python train.py --num_hidden_layers=8 --num_key_value_heads=1 --vocab_size=2048 --norm="rmsnorm" --norm_eps=1e-05 --rope_fraction=1.0 --attn_scale=0.125 --tie_word_embeddings=false --warmup_steps=200 --decay_fraction=0.906 --train_tokens=156200000
Each number is 500 + 40 x the weight over its row's rms, rounded and kept within 0 to 999. Layers, rows and columns count from 0. Numbers have three digits each. The size before them is the row's rms in percent of the matrix's.

# layer 3 attention output (transposed), 192x192, rms 0.276, rows 63,127,190-191, columns 0-63
099:438487494450494504487479482524490523523470506553402529551414578544472495463604512472449443460450552523538517529475509585476565466467542478456473479546464482556453504566501439463498508472476556
096:546503538432538552557544509465486537492586431497592523423454465484509507461446494525554498545465474492465503471499531483576492483551482459558508545517454450452555506516520540522478482483540520
102:474580504507559526557531568515402468538531515562465408474442454476497532553467557482537516511523500414537523468497505528450549525486429516495550477522490516494508571489456568484555481553505427
100:500438492502442478474511529482511503465448545519537523550573469503568479518474555511538497517557464523503505477484499497465423525515487525502399523450558549483514458483455477478495509551524471
# layer 3 attention value, 64x192, rms 0.0833, rows 63, columns 0-63
099:500543469470516497517546465501499462493465554525474428438457527444543519517525421501470571581617524503548488501504540507558542509534477507496526472427490488458475419560497518487516508454499502
# layer 3 MLP gate, 512x192, rms 0.0989, rows 0-69, columns 0-63
111:492513486483467496489536446527543515474490445476472492490617431447505548489486574509497473537519413489538540541514526451473488541555429508484574488504496490496542525503477473551491504559568525
105:517480443470548591430521529518522581528468504487460555448409480550447510550569511533492479438465518516505531530484457521502438437471498499529488507522515470588530445514507495580604483535480525
111:512505578575502411504521463523509516550524571512482468476417493456518460524553487469453543504544501461518466459507421470491510494552505556480452451535525502505524522479383538516537508505506461
105:501516473538549500467521573580470543499484488509463502519490494589515492499430522615518454514524497425501462544513478473416494538472503551548461497564516557480509504457530509481525527485523461
092:484502529510510465495537487418415446449533448518476487436436541576434534526557487458479482530556477504480493495473516552488547472495542456503500547509471511490545520535560484484534491521487503
110:473514528620485496494465473546505490544473512492499552497548512449490472468463542460579491598529493493505516510468433541509503510565514563520490522542541508561580521485476515470539494471458489
116:458463480489457499434496499457484510532475527572551526541466547557463462546490393495507491553423529456482511489497498482498556420502512539463534550553495584529511543453474507511518449448441481
092:562494446466500452463476526609471485506481460472476551484528471533445489477514506562501507476539555568445549504535459504500506467446468560578472503492482543513495474476536466563516449547523488
075:544459501434452475478489515496505526534551585479441548503421539454443428504497455532434436530529485469503513431492499462509540459485474519422515467447564490504575469514539588561593502518456508
105:524569500439448490527518523498571549453512570482485496535505538424568523539495534462567441514539495431564470559510539436476424447529495448520490473521518420524489564507492549500523481455487505
094:429514443518497455445494460493551493466425482488521476510624563437445495524448541525508456529459478429466528556425555463555574518505440462437461436478462477516509480427534524549510442522447433
095:510486441556530472519521494466494522502518470437459485588486505531499442508510512479470499524522459524547560480474494499543590469567471517379500508494463527507438447532524492560464487554506539
104:462566564637575522533501465530468484532510457489492416462473492440529490515525498470521495473409543454482499543492444472461502564463520520534544499518457494537435419495484526604477525439576469
107:450514523499448519458496449477468542476494514472451541477479473502510426514472520508489480515425530519532495437449514524548538514506468490451542512553565547463464452450493488463462489558511505
110:484473544585479499538557473541510529519547473507542552514491452479483456420517523529465475483525527544498416494452538497465547515487525501574557509463476482505495461512459444521477436508523533
099:483544527511473451535523448477526503529550510516481495501471454483511507529459509588548476407506603454449454480551519551557478519449437493625511456480495552596507462506485483517471561509513482
098:530380502509511527459520492493517516480514491448535459478514598524522505522611467550482609484542532475467507500477525436466507437489510514479559516493409497524482558420522482533513460496475600
109:487502520473510489427486546605480511451537504529486540554472517478504468575512490563467454535419488548531497508553472467435492443482485549568496562507469501521535510464484472532439509458492504
092:461535471479533464480462495501497427444477424505470523529527516520522480513591519475494469509503565475506524550501534547559511517554461379446522544535515480514583525533509468502443566561482509
108:538557477474427436501510497467596519498485462498486539474449539423464499516572526466421505456533489517507533466534486517508535463507523563592533474514511505471522622522483552442439534413507539
097:444464497582539495500482513509492556489501512559461507468509538541460499499527508543456462520548455572468526474482461483494457557456434400489510520567467484444486471480527574475488555430533422
111:495530529460533512516507525483500496513537507502488573457498486486444506556457500519493461481560482479480542534471523447452460547473460530543412489462480460528435508480481479485497516478495447
093:488512507522522608534554441420450563461514494492524507507534408462439507453502564557516531504449483506582568485504518477462513562505528544484498580495490541499497503473486511498538539532527519
111:433506495517517416504558527520484481544484496510388467489457490504433509457487479552574504502474582506495565437505481504404444507483485459423477563478446487519526486518465543506491485470467525
094:459502488504398547535500495532506454509516522524465517479467515559518484544532448558534554509537493545512554523492521547557468492522506433527472525533511537525522481528512444492537473550580520
097:561525550527472466502528499547528467552493522551495471494478492417460510506523483452485490492517505439496502512457509512494502505457452522533516500491487392530570446555504462425458490504506513
110:491504456464451484517522536562545582501486545417521570532497501443508525472515509487478548509396494482444472504540470522409482517503536503475488450509468522583489476452507556485493573434513540
083:501490440530530574463413532532487518520452524541515549436481500529551437382497473582446522507503424461481534425492483474545469523470515438567482434475586459504491489503419508486463515556478442
095:607478501449524546458584458499536485467561473535556486580498529533447473418525566513468460449515516511482485455464478490508451537455476463474506433505577531560520405481466512521494490488524483
112:449508525575500457552558401529476510519500509527510487557566505466622481562538554473480561445438530394478496478498420524453512534498449420561487506522525532474481454469511503474536402509512513
100:433569551532510479485477578511484464497531496520462480553478539565516491521527533542507447472545523443524507534503533529437485443526468516450519532495498523487552509523496550523603499505527519
097:469550533463517508438502530530480469469487536463524469565444477410449435535522459560518526473508473509530481511474518495484472513422492542617491466557472449555486543489549417532482586484485553
103:461478562536460499497546509540516452453490532546539573552509530473598514466488463499497564547492510515513569545425517497592503559447463503495428516507563520518478548560498507517508522515504544
084:476491465482510522519548573473543555496485500488511432510535456469521492513471434526446461547419445596457501495561495520435485553525498471521518517513499445471530494498495612465470506521491492
082:559523472494531452480517479501572532539456473448500520490501438548566475495493578502529521483423533502480486542535567478527561446509503563481515551487477544519516562463445473532514479472468455
093:521465513513427476531463437487528456445537502533489522436486452558557485562541486476467488543502435561469492449511589531489430491462455438449557529546460513488476505485510494540527533519554538
107:476539514517562451500447513511517420541461519469540536516537527466515521513502541491503466533485505491506490484452535529413537526501499526500556457518512552567516461536463482510557609502446546
104:499522431552461480510504444498531531500496490515437446495471489477428562470560488492494501540491565462547588494527496451557424472449445427457483544462535560597531449492497464454500459452495478
099:484467502509425494499477416460537504488523461450488566524546510478453454470579495451442496591466496523490471444513593503593515534496490547463495552425517496529445505468500456544443507516474526
096:495497542474503538480473487557502503576522535444572449438472500484477552515523540505477466559441466547470524502437501490504495528487482593481536474437472478531585550507497475511545532534503503
096:500443533488483412506580467500503524593492504492477507495535489489468463516534562465445452513488431470499501472476549439480543497503488515536545504557567618473491526550398496474435515441497451
104:489539521469427511500496526590472415464485483500400613561480502403515516411486580530523500453558510466494411530525493435480503518473491491496524538462516537555584502488512540497479491513518557
094:513533557450462498553508473519534408550519541532503478537478460510592437466523532451441510449468510506532507471439519516517518456501442435468445494469492488535518518441466484457454482489586516
097:493555531459468485476502505459531456465471538517510526533548459513503500503489465481484468509529490490437618474551512529530504418528481526552389544513483560538498505394482485524528412488549527
096:490462524575484417497464497490526557489476493546500494476507526544531513482564469522531477438553541477517479410458525587530463486415488524445517492481514549481476459591473551507503508507477488
101:433527547477448499481552549522436508487507478566496583473502505531528479463465526516516487568464528516558507441536494477482468518475560451508521556550486476509531505519516458513537499521501493
098:445516450408395504487489522445493476510419494477549499474385435557473537504529550551530522472505478468504479471476572449532477491486509445508487527409580488503503492504470438463485594490542457
094:530506513538451559469560554537536551539423464506477582484515508523507426532571514532495457444448536496502509470510516546498484515520514510441495512572437459498540530559560564498558514464486515
102:563504441553485430529470494538510501517453505499454454489499530467441426450504520505481456491509515470404545439479518443501515558569533494541497499567567509450445515482532494442497524499474482
089:475454471488488441521578510513510507485579515567498542467448525469489475558491523497564500532498416492555534526411499514504476524515504559503497480523433487497543503554454410493453489454422475
094:593519473453463472477510533515535497501502536533463530558485492564490501527547565493602479522495522508527482480529498518475429419476498531553431469547431546576596480523518494453456508486559552
093:449483499522571576479516456457461519551428523525541519580484480488470519487554536561429474408481540450503517534539513464450491504518556473467465571541521428511487519538419482448507488455509466
088:483523565494523503473556429477474493498488489494510504477454468413494494449504528507452515463555503540546479490516461516531484474472508550438492571521492481571468448573474555547483536519522475
104:547530464445510523533439513471467515543549528462521503501525472560461488463504579547527459493477533421542493529605545515499461498508451514425557499483470483614510464608497443476436527544445444
116:563526465501436504398537513468442494514508528411551598476460455523476531492527547444462536473430488407547478590489465453503460528531519518478525511522462594481427437486564534515529489541470519
085:486436541523552487549542502580551496534435491485498494538491486469446551503424497533481566517482504526528473503540469478511480438420526431496534557527473505490531469536499442543522530445484542
108:549523495501441494542583511522480502500515441526480497580517484552468494478436544453509477474578549509568499533460495454513487453475457506434493414522497465515508520502500476505478518487505424
082:506477463520521547435514476502494458457545513448422492444471513544451517509508405464556444497513540560478563506479561516464500539458538499503525522535501534485447475477486544467535491474432566
110:468550466491483499524536505494553475533517534554556579573552536478550394509487467499451481493488481527428456545507536494494505509483500492565518502525494410527456499502474510442487563511523546
110:462483506537561449506515488441459579466555470545502471476572482457521556506450490479429498500446525502438498486471562552472485503429507521495499548545517524538579562577532589532466454499440428
089:522457520415468502490481497452521539482465487523515579500466519534473551497486540500513528469509481495582573450494494439486535433512539487427506480441492540502475504497531527485495453455524441
090:484489456567548439341470520458511465530456582500452426443511507545547472461443522452553461525491452498548561536467472462546441517458524501577489487500506490433473476486476498532505472489506402
115:472547521481534521442503527477472418522488526464515473466506551392518533524472553504496532471462376434489534494519404463551513479510482505521491523598583424481498512541494517501494514566521461
108:475483499517442528489542444450555480500510513455513496452483492413482520484529516498511547493482450474486536504426475506473570511503440495550490523508508465518554499502484589476467477451510482
106:463464517510476476487506510568533498579439455465491492597485559488507453405467517527462491515579519483531432537412484461465506465433507531486466510478507515464509468549459514526475426477443561
113:559504475502576467468539493511566481542507471481530471428438462506518463538490460513497510517470485446500498519423492501477523560525487499523437467561545466497556551506575519502457503476521468
089:533550534414557470493499530491533506498451581520516522449489496544421444534500375526467470512506496474467531477504461547479432460473537492519457558512570508497469458610497492463518423448504519
099:521470532499534494444458538546504494489496527527498477433525551494502502466518523477548541467534532483475492539505538553497466565549465448481544536479432486428523431469546518512509481510561524
096:486548555491500488474501431566472474537512498430447445475547509570587432514501464481490549514520465570500481443448499520563549570490474492570527448482499535513470437491559521519522553495464485
082:488538521452500511515440476509476526475508510516485499474452414446436558522526572536493517491466520492492469490499477467536470528442500533514547523464442416489500530507580479529440493460577490
# layer 3 MLP up, 512x192, rms 0.102, rows 0-69, columns 0-63
100:464531481522513523467492462505511436520484443549493453468592478481485569512486574534506503559527451457536588474520523444498470468541458542445539447474443544606564537499476436532465529469545528
118:483501531523479503454502472494464414477488500472533490552565455485519518466444524492496442554503517468497419553541488526479469541511515560525462480506511508466565524507488411512421511538596508
109:523526548550472500490530520488556588547422548449525458512528501508480426580497448461473490496535445431515527455506525510432489519514565460475539545498464497493498489510431494519436529479484504
120:475510516431483430460547504443521515428503531421471464482514490528471537497488546485501552512475526443451472415442445610556507577576489478456485490469503494475459478517439477535400457580485575
094:487436482530499478495427519541504533478490547524532531567594550461514518480492503528480512437457466473498399466538432470498476536436469502476512475509491538510448463452466532518462537541498463
110:580529515486535561473444438476491491532497480469519478518493567548508529518521394556432477445479494515511441575551539468493503489502559466495564455491437524471443496476509534575493490455515443
109:554524534520522493477532450427422529502475518568450487488518553453466481556436578515509411525507480467574575501515474462526578532449500570426436500489505503522517514445474517477571521430458494
094:430440514517428533440535503556502445493517348503501518485503481502456494477465430495478581515543523536490470507560470572490492460571510483547502421549502483484379425464415518527481504435496466
070:544475459578485512566556507537479492517529469501474433531454464476556506435549550543612562544453465530513509554527470536528521548500557480525530576562457474501436493499446490456459553457513443
110:619481498483427502481501558520572554476490559509505491513500521481526464537480503527491478483533536498487504494514505464440444464489419476524461530523491427436451530452479517491494470534452467
092:452496469517484477452488410500573494464407475487512453474579542461389492481447512529457434492471534447489526541420515455543548496502450489423460430488450494498506484455537538532509473553413482
100:485503503474613513482478536541481510488528449460428494594473518494478520467453514409564486479520463555505576538498512500590575440607503586442487498515484552479486495539503453537452528547519491
102:535546504487512544492505472491537530509530476496526451453484509508490522530535512584548577479465565438461501491505487498464496543503481516449487485487482465544478466488485513587492511495519432
111:515437532486500462465547573518505495542466544470534526447596570473425529506497506496506551506491449439400478500508514525414494521505495541470443443492469506557479509486442529540545490502466487
109:493465457551502526484458557492499487499406431547497507522474487479481568451549496519485504569510502498565546506540568531502461444517475478508562503438504556523456591499454555472503452602482450
098:461506449495508517536428506512500573513562453479527485487551494518560440566547484494467505458520542556455479465529533441440507505472494514567476457473493501508528536534513564487492489526495541
094:488628533428494502507498545408457480502476493512447543532491463487485453460430521494506400521491479563486494504521528549521451495504485491492455513510545516517502488601509530505470497521500390
116:488436468498458488516447535447572513570480473517470562532426522520493464513464553526488447497490446500492502446512559450489504513484555467472478497478588454435531478480529494457538518466455579
092:518463588474487553521518490506501564505499552491588493533496482478469526520523465529506432462506479501450506535511446482510492617482540553555535483500475530368459512481444498470503527443566493
104:522488545504450432508473465449617535504507454459528549481472530532507460493549456469533562445550545448512504494476462511481519490488507556588503504524543490436540546496536518424454511467509528
098:432465504517507525514519551497475549505512522528494539478537511492417469466498497554532483533473452540429546481513484437479486545491462407536515489484502521484563493497485513474454483425499429
111:510547582503451489492469497519482448503509505454494566539446551482497548546516468531464459545573418534483541546502503505513472527489502502532400481417531513528551428491563494482452504520459526
101:446529401465449449457510499547493413544491512459441460500434539496547476495522426492475476503559495518446518435523424511522425430473459576516468490509472460496452530472520458512531429490519499
106:532421486434512462512503521461553528594514549547521454480482465450508481553455466498530566510486504493489464458417545475437492509494475495503474480491471486480534529589478503473477526509496515
104:538502457490455489523557515521442436414530522560496482449523494520531525514505501577547492460522468503500467539572528561530500511486550444511520512470507459519515475525505527492452492503541575
098:546458491417479478530545530479512525531500509531525454466458543451512533502508487485486462485514570439442540522469527522482497432481428561509455464492506419515531446524497482448488552549495479
125:495577502557414504482547529497561528490570502474524557527454504602526465483484489445511463498492534514447530463398491481572517516458501550485449482539453537525505499500533513457499472535506533
081:524508483492507522485464563517539518538477538555494534504469450541584427421525467563485520502435483475554533465511527417565471505459481474526528525445566472511527525488435524484477498514526448
093:561418484452522526506516541508487501443561450528572535545475514477479542428489552534445449456518513515494477457481479505472510564474532521485503413486592498515506513477492495462510405490509539
106:418452496409510510457470453589520538549516535473466483537533507513596512582529484462516521477513535423509494483509453517519468520502455405520478458527533470499475533466482528495496458564520540
096:607464485429465507535537517517479486508556496487435443415524500461538495406477505503446489387459516503572479477569487543482491567492467542503430480507481479585458531558465503467486466548559449
097:450552509440512474431518504482517539469518535468522490518512485444479477504487492490547564462505462557561507540498494468442463489400483536563503499500455504498505548491528435490504589454492550
095:458552599497497495444516463545530419374530471474573460517498539526554458543475474455523479553551493434566545510486458525488527537445471521501486509476496461495490520466588504488490500542528586
082:439454489498504507510495584448511586450497522491510431499548543498484477555453484541494483560432456559488470532590450490428439500461517466479524552455511454473497463513494582441410498555473476
088:486490445448484496483513488443373507533482511524482520480497472488515442451486473485493538501566504494490515531485485532508481564519506463482467447405509458497484493468538421513514545538468494
102:479528508526535480563491518545558519562521457523515518553500520495506582437470567524555407497535513447583473568461412439539535503515486495472474502461578553456591475503469541530419472562525455
104:513526574527584507443546541509413514490539524552478505429536475502479524525466483431525471564503496463557543539553489547552458519440450542503371505531526590501445517503453524509488536544477510
108:551487523514445478527513535544457503480530477498522466483503576452481510490605475506453458500476503476551492481613491474480426493434496471521491503494545503535544496457444488505532500427535483
102:533576499497538504464589506522463508527503555505469444501476475545548508494484496489520536548551530456466527524468456500487485463520512482499517504523482506472497498526516550464572523449539489
091:526541403494511509589469477502514489492476464498446617515418508483540537490528505504492494499455525557537552468479464452460518513511496474505493576497462573481488533446437463571514511467499535
101:531444475470487455542529447537455524556547447452454494497488509467511456601552505455503510479533434425502527518465517442493503397511507476520539484519525562507505504479446566423502483466455495
097:454463496477523486492545493521520557544489522474500492405519498541489513549492427453524479532469536559457512439434560555470498451542430483473527462540489543471431486471486501520438475592453476
095:465410487539555441565479456484472519497543561523444545520485489479502430483438516530544512557465486526462488445458478526465535497495515501472516490442454570484508453538504540506463564538546469
095:492563509483469471501511512439485459468462561517517496509527499524517510473480466478485511539534489462460589509513568490549471488527504512566455521537519461503503430453487468539477439445609550
099:443453475449478460475570532504524479488475446473473457501587500491545540537577510594495480464450520543479494483486553537517488460500498496533477417551446450440418483524603509478497460516546416
105:493482467550581474464479468506509465495485480474571489512476525523478466550546458510472526386491492482492476542497425489490545512461474543530547461457560507458484511482529574521463565583444465
098:483507466479433546477528587441497504451471486510526474466369471599487490429488519534551540467487502523482479487442510408510468468500509440497516549506569486530468488547500420530436555491550504
103:575454588541435429422546481509478575529533513485505541501428445505563481532529530549479494503521483533528539468503525409480480525467568531540464431520538499473521534503536425574532534534463507
097:553505503532508502507505449597571536457436488604436474535391522501502461476433472461531490507424506444452541384521544482517533527503482488503562543535519546547485521553437538482554526497517500
087:475443487578482427543593480480518503464599493543482527443481553453518484501465538488587491531477448516522528500424515508489475499544533544491476496499488481501535509529454454484479510410444485
092:405569533543442515486504440496557503426528525437522460498482485449487458538485473492501481467467510521492454549529444475471516547475483588459440539481571410540505495524465428587524555449536400
097:459551552527573526499465520520482510498496517496453522420522508432526531628529488570446543500451530413455521550581534543466550505562497536515498558553480452501492536591526532534436437497505442
097:498502488465435478558428478474526457484479514467466477427549464515510550527456536479518516511446528522517487439464561389436526602473448475559504498505508517409567502484438481489478468525523459
115:525543526550557487575432526475472515530559507510535481499523535539497481404571522482513471501522553528476469557487530505518405509401533520466471467500522493568430488527477517494508479457411564
113:492490612501535384462479518519455512538429477449531501564490538500506473491471513443548524481458443487562528481514514472498482515478535485479529478474458596463464545523518537552507465503480525
080:507504531521522529502503443473466403467552560473499474555475530518476508566510377485493503559528507523445572479489567482505534474485520492512528508525470546508592493519511473462560453552405566
096:493530527448547496483519460458477531482475490432520458429503501492541454521584434517448521508474508532490490516542495523480509601569516496485556510477510479447546510510494503536482437512551521
090:509508481545517492447500501607464469474495438480397514459475486529472507476530427531523496461433574465448498580531473419486446496463554498509497576531440519496506526503484576451518525515539524
111:503529467500492517555445494455537464436553523510540467539570479500608498521461574469558493505491460486444513544558535507509550480555487464488501497453508550441633494504477554452489463488487541
113:525489508488512472496484535515501478425481527505536553530566489515509464503556458515539514491565446495502509528533494536495542485488467557496514531562442532420475585525540562561488505511529509
084:533497525436503479514469500499487527498421505543500538525445499578517530512493562468502532455518491544512501566468470525427583475492483509487529520545484495556505548509528543466458514528527477
093:470491496510485532497515532506454492493521481490541608520471515467491521481570475535563576472523534514439388530517533549476495467524462531459533546540509498616586546444524487504512479458452570
112:487559453567517488430484529497456507525487451482490426545522505482460485468549518473496547478470541518557548469483451479467520518486484519506494526527488492459457541435450492462515482448435546
105:493518495470477523508533499504579508455534493450441412540485509403553504537488508460563506521487462476541499492425492498432589486516456447509466510488532483503476503476536659479508475427486501
102:523540491481535573570510490472477541522535534499523499476514459506565513569521528445497571481399474427502503473544464544501524512548487502594473550511433527553489485502508532433550474509509554
094:471500505537426459467469415496579460485524523502554545529546478480484522503462431463506436499440432480518511557480548493531495518517458423461504425526530514491470545421492495555442549457477400
093:525532504469513489492493539534509479480437557541579432481451504508398474477513406522468459446530478522489526485508369582489509515458542491551506524548512448487565520564564495499529449494532515
099:456468500487462482445540502414598568555458489501539517450448463577524552514516495557535433477396460498564483540487537513502542450404525567502512481515578479479534535521570477459434560511394501
102:473478438461457485471497563455550536513426514472469581546460505491505485525509471510468475474591498415466504502526519489398384466479531531429469528505536502480511579492503483443460435532532504
082:451587468546434442561492498548425523541445534534526503566441414502508580438523477500462437537475425523468482538508517453549555520514450460521490418420505526544552505527477469559494484552515543
# layer 3 MLP down (transposed), 512x192, rms 0.0556, rows 0-68, columns 0-63
109:498469495458532566512485453464468540530493535478568500412541517490504461490503514476493475535569414500494501517551490544423539582464479526479483485497488583475559535470510475504554570536456501
105:520535506549526560501531531540532486518493485413431497441522508504490491555508495538485459518502480446507475504519563460480507494568572555524463522517421518427481458511602547488471512407532563
107:537457487468413484502417501557508480446437458514533588543493496524516467478504411516562484505469599574469511407463469481557464482474565417480523541446519544499467545525509493588555506454456498
109:457463561567466492471582501471479451564509482485553469451449454481448543555551420461493488497507521541552573468487544548539523553509519457493520493468476496504415517511481524568517515529501508
093:465506508559475557496481430515494474466500485487608468460612481562514517498555530518523519531529565549471535464472533467481497516501481503528519505533521426508509611506492530463545527452565465
112:489515541485533519494556507430515436444516429554473428535500554484486509564479548466523501558584523547485495418421466463442556447537553465573520471555430471452568509446525464451423433521456501
109:508511489487476509502438521425509508513540575550507506511574486443519387493476489478445444460486530439539455597503516523498527532560556479434505521544528503427479529458536570461535465504475466
087:493524532610546524497585556487521463537427558508497444463531518487511471505512505541476479536531459514474599487492556429476442505528522444486474570476480519504550539535505443489503431576496497
071:471559583506550457446473468487622477487442474501504544484517468524526501532545530499542472481483546508435533529499552483485530543513537491520543469490444530457458511545473494473478466478522549
110:478519432496561535460533442456489458460513468482454526518389448572490545537492411483461579524474462539476473466602568630487477539526509510485414495505525497433502492520538519535517486435486487
094:490439522431494394522525489558503531522491437514472425533539456493494527504482545511517547511470492535472449540560410523480498541453486444584482518514487416579498483492495503485532464558481487
099:510470460507478523497503451500522492488517526600475434476578452519465548542518468503498545439494529538575462574523451535558514510502471457525525551469475482496485386477541482490488540505443495
103:487494546445521531550557532533503610503518487536436452438535469419447491494427450532544552490488518499507426423446525496561517525483470490521425457487498533477495531481409481523536486409478463
103:473483486502463485504469508520488513500563481516502458404443545441454465593516422500527528464501436439427502535425498511452521493541482572509497512492602488593488515522405561537515515510523595
103:435480561511506577520517492501485570443524387509416552413558552547520448496513539461449413518452459526424453534478493459468497448471513445530525434466458541503455393523500486488410430463479558
106:508554484552472497497440550516507579491435448501499514440433488503530475475397482464493476439423535467505479493537497453514542496531473548518493411533585502475473492478444479513442440585497513
096:504545486532524471455517466520462447560488551552482509509513497512525490494438485508533418512574550540455523501462517541520449483546590457520510476570486465466479500531494463492501539618497491
110:466517464486469425479543529470516525525451514463492462445521528484464452417456479445471471493493487522499474463506535438488450493480550459513546500497467495451524437518571557467490567513419440
090:510519469538482522484572530520431502497495540482543500432532481469519494403550489498522495525454425434478540493448520452480430486488561489474522495475490530547513499487528527495504544550475577
107:524472497414471487505505484444605497545448508530526472488492514485522469519456467388482576484517472505539498519489472572400530467509568524547523502509503558524476591483492525485495458436497531
098:455462501529472493499474545503482516489483585572556444499509484478448449564527549528504515500596488511465461586583458507504515460537509424540514558505501540465521449474550534528482508490492433
110:524622479488484572539469418557515504481510619432500498505484527495510476531460523494452504510527555560473491577551480547518499574494531436450514411500480490507472460442410467519509535462458514
097:499515555554527579492535453461443533404549497557464502504441479467461505483440513532497507456452547467563479489414523487496548575534544506404526550529501498442514575560477486500426504462493495
106:518471525525506450531485488472524484539478413492501515426476557466447499471496448537521557415476453468546582501565487487462516429515497471492405540488519526513520465499502517513488504510480558
097:498566536481459465609509570480555445486492470480488463465560562485469550530493511474495430569483451487494501550487567471446591436436509458496471443553534525447472515452508456511448513517469510
102:558502495447494445592476465433484464498525419514508511458464553491515561557516471467410480471485532573522469568478498509521425504459441577504456472599517427495512494465486466527476560508527471
107:475537472463516479536516547498536548552466523491498504536494506493531507559532483438528542470524437525468512478451510490456485516509467508541473534517536520564555520435450509506533498498561471
078:485418471487475428506491566504457543502521466532519452577522529542465546599489543497563455524476467460529475448484512504551579526500597520493470467550511501509520552488551477480509518513461504
091:477372472505520479575477545492498479505486504490483530466535500485500538572560534539522434589529509572497434479568519471535504559490555520489503402531459458532524487511456526543451506445433540
114:533550475425455617532538534477472469434493554491543505482490533542528533515498468496499511513461523511523444483566550421555510520439517629484534485507480496516562473441494472478500535449494517
100:503443554484485510488475463497489521532475472505467446524513463531459522498497415515454528534548506546515468469475434516504489445493432521453468517498441449468470630552512549477507487529521511
093:499467528550469473499518469519570466525497533437460424545565590416492502477472553495478461533418541498477501497498435506495496521468540542511480530432506541478528549492459527490498459486554563
103:445520579575450476466486470482475470496486498479536479499502546555494529459489437495412498523461536478552532557476510551487475498435458544467584528531461409554501525569531537467486551464438529
083:460514509515504503440573441472480482472540568481531442553504588540495491469489500533522508459476521527475526496529484567409454489486467479458430556560469440419489484533534524464450438511504486
085:462432436534501489523541536438458504441490429435513526553389463521495512496479501442534501493474568486473557497523502502456515431491470532485492504498560468537485444524464461550509529502551507
099:463518530523487528465497474463477496438456531547566416421473476485523466529428511442543441471464487535424477475459540436448488506505465506468562519517510482535492471476514519425492553461478498
101:519481505606527484550522520487533520434507461500522510428548512503513528532556439484472511547530529450471563503490475530545528459523520491569495501432485450523559422492477563482519535548510517
109:495511510499496473487464506518451453510458507503501472489559506472463549540476436498420515468490503527475514536547443424529493403535540446496459481521570478560515470473527500447546480533497473
104:465562538506471502505480452495512477517492551456513495501445521451484478465478475506440518511530522487534503507502497527389557468490466586463550478535489590535519494577493586444520446536553495
093:529512463490464547551475527562515526496462507432414523478545528505548532524555525494558566601477460509475515487447502551517560415448471577465466593557515529487574560492494454480532454464451469
109:461435542494506501559518502557436495426519492517456492452646452471504518478477561478510465502528445450473506540529438559535498505455524464511504517522473567465490552462474542495466489501500506
100:543459484495487509552533514469511482571509480486556443489512599513486543542508470435499466577461469480542506459554503508463527540582407436530487490512485503513482520494534451586506454484517541
091:496492451550476531454455514516493581460467459497494433474428493461511502491489488492530506491500479493511461495441478438364457527488580547494494486529453435530441513449492506531506555526572464
097:515574510502457460549533504489539512482545504462503548513500537571423549480507496494546506519383443532478503559507493514574491498519536592508482518558530519544493467484513477452559512509477513
107:530568448514480514480499557496504489442514541502436545522503506472526467461591526482514465565506503492488452474493546486484513534468479477426493463517466516437444547496486507459550482529466449
095:486522526539484460493531489481525483574487524500518508509533462507465515458550514558427467540386523511523495402477562607497470453452546467527553517480520476487459500575495491494527513486492472
100:532470448540529468539524514484501474564470566421495454473488465451467431540468480488415539487495541512482588514492480471491557496547513495446478432503621513500531587495404497565519486514474445
093:514458570480482509550509484526571580489546450515512477499480461500513431512552549464461476481489528544449418486524430518477475528536544476461431500490469517482548460498563482544484513475576465
106:491540521474519497507496551570567436435462468497461513555513431558499451560482546557515497501468452493524533500521531489550528548555477552503456536511496533496494523500529493463495483530494472
086:459486470447594535506486523473515478449468555472524494512478448550515489454519502497498497532494514450482460531518483510569534564499477529460507487496532528486472491530530470440458539511461488
094:457454438574460485486485544503530455523570481550507480481495484496420475453553511446530464514527468511480574620554489557470421506512423490529500556504453474535457500494543481487489465576521501
096:534529506522514493530521546536511492479454500547527487511564528484474534496478418539502515447475435427380454564495524481486458505534503504550495536566513520456610474474565483485478485456480425
089:482448500557527506518546553413525401506457476433555500532538468473541460470492472483485499491517480533538480421487513516480494541544410505458441526531456473552559558423452476498597554543522409
108:511458531522490464536515460460497561498489445563455536467504482507453528563565530467589494554425546547532492519446489483514461519486479472500512463485472526522573628618532441470591492478529569
107:456404491440543444495492456510476501526544543500511447451503489484506505573476521496500541478543549513469570502545492473481525436473625475446463436448489504515533512535490503531526562507443492
079:424562474506512533474471620450484527475563481491509513531420464463477507517444542477490509472464446473469484508462538497495525452473419520482538522495498545523486502465543466518417498406527469
102:520436550485532473372530480520440494474566475462483423473466428553510472504598493480488497550428472411490510471470584472468506490523498471517565546496489555517449499516463506433462446489534448
080:468463526478506462524506485460450606548518524495508535476594553513550478512407480488454459513477463594562404502441528567523490441504463397568510508454545488557447483446549489464541503465421482
106:446574462471458437487433488483539506528483516533455466495526487447475497461537548518518500497488521483616552565473494471467524481465517551541504421463564440507523489538501435462498515501444513
106:498518504537427503487517565459480518511518467516466541513545461520523517444521512475487494514518516407443434495494510525509494431508487549519547542482508435490507529447573472432469504514512434
091:503496468450506473470431474476501441445492524544553518434434560559505466504477534458535532445492518561498490506534441505429532488471436440494487466535495525516540573469502615480557535496495484
096:472490541528528482453567528576498492496483487581587544499530515548470520562533408581460533558530525483506483498464540442504495516503498516404513585527504502503486504480454510489487525552447473
117:521481489546489490539517449514512501531531535527508533522535484502494548557492536442523435440502553527422418511500525512506498483468516461527535572454470506504555536522555468504540440579529494
100:511444557507466455519546516549506507491458432507510546506478490555516536478517465475510486439481602518466436527502496460576488546534545496511479587481462498563445494473447376535486505554452457
102:521505507483482506505535508480507460649537504492489490517469502511546529559495440486516440475500511512491517489481530528489507471528547542456485512446485469456527453494440539458460483555482514
102:424459423493438474472456454478463531507522523500491540528461471499544557460487421525506492427497499537485460522546466543522474563520515518502493570426535488568476462521512561436483452553538544
095:559505528519511515554505568546493468470524508514482523513474503484524569483450493535574467514448523441481459512538449451503505621450525509551473516480492465472544515465512562419499423579491490
092:482514521530506541481475510523473562487476478464540442532426603505479463459569466454480509452468520516535446571431504525477373549563461436477501527465396550483457555507504530509410437499566495
103:515518599451482522443574452507487477496525486464466462468487510523531427510577544451505464485569457556523420463487588466528575472508463494537434457503522545600443513450478460574479488441489502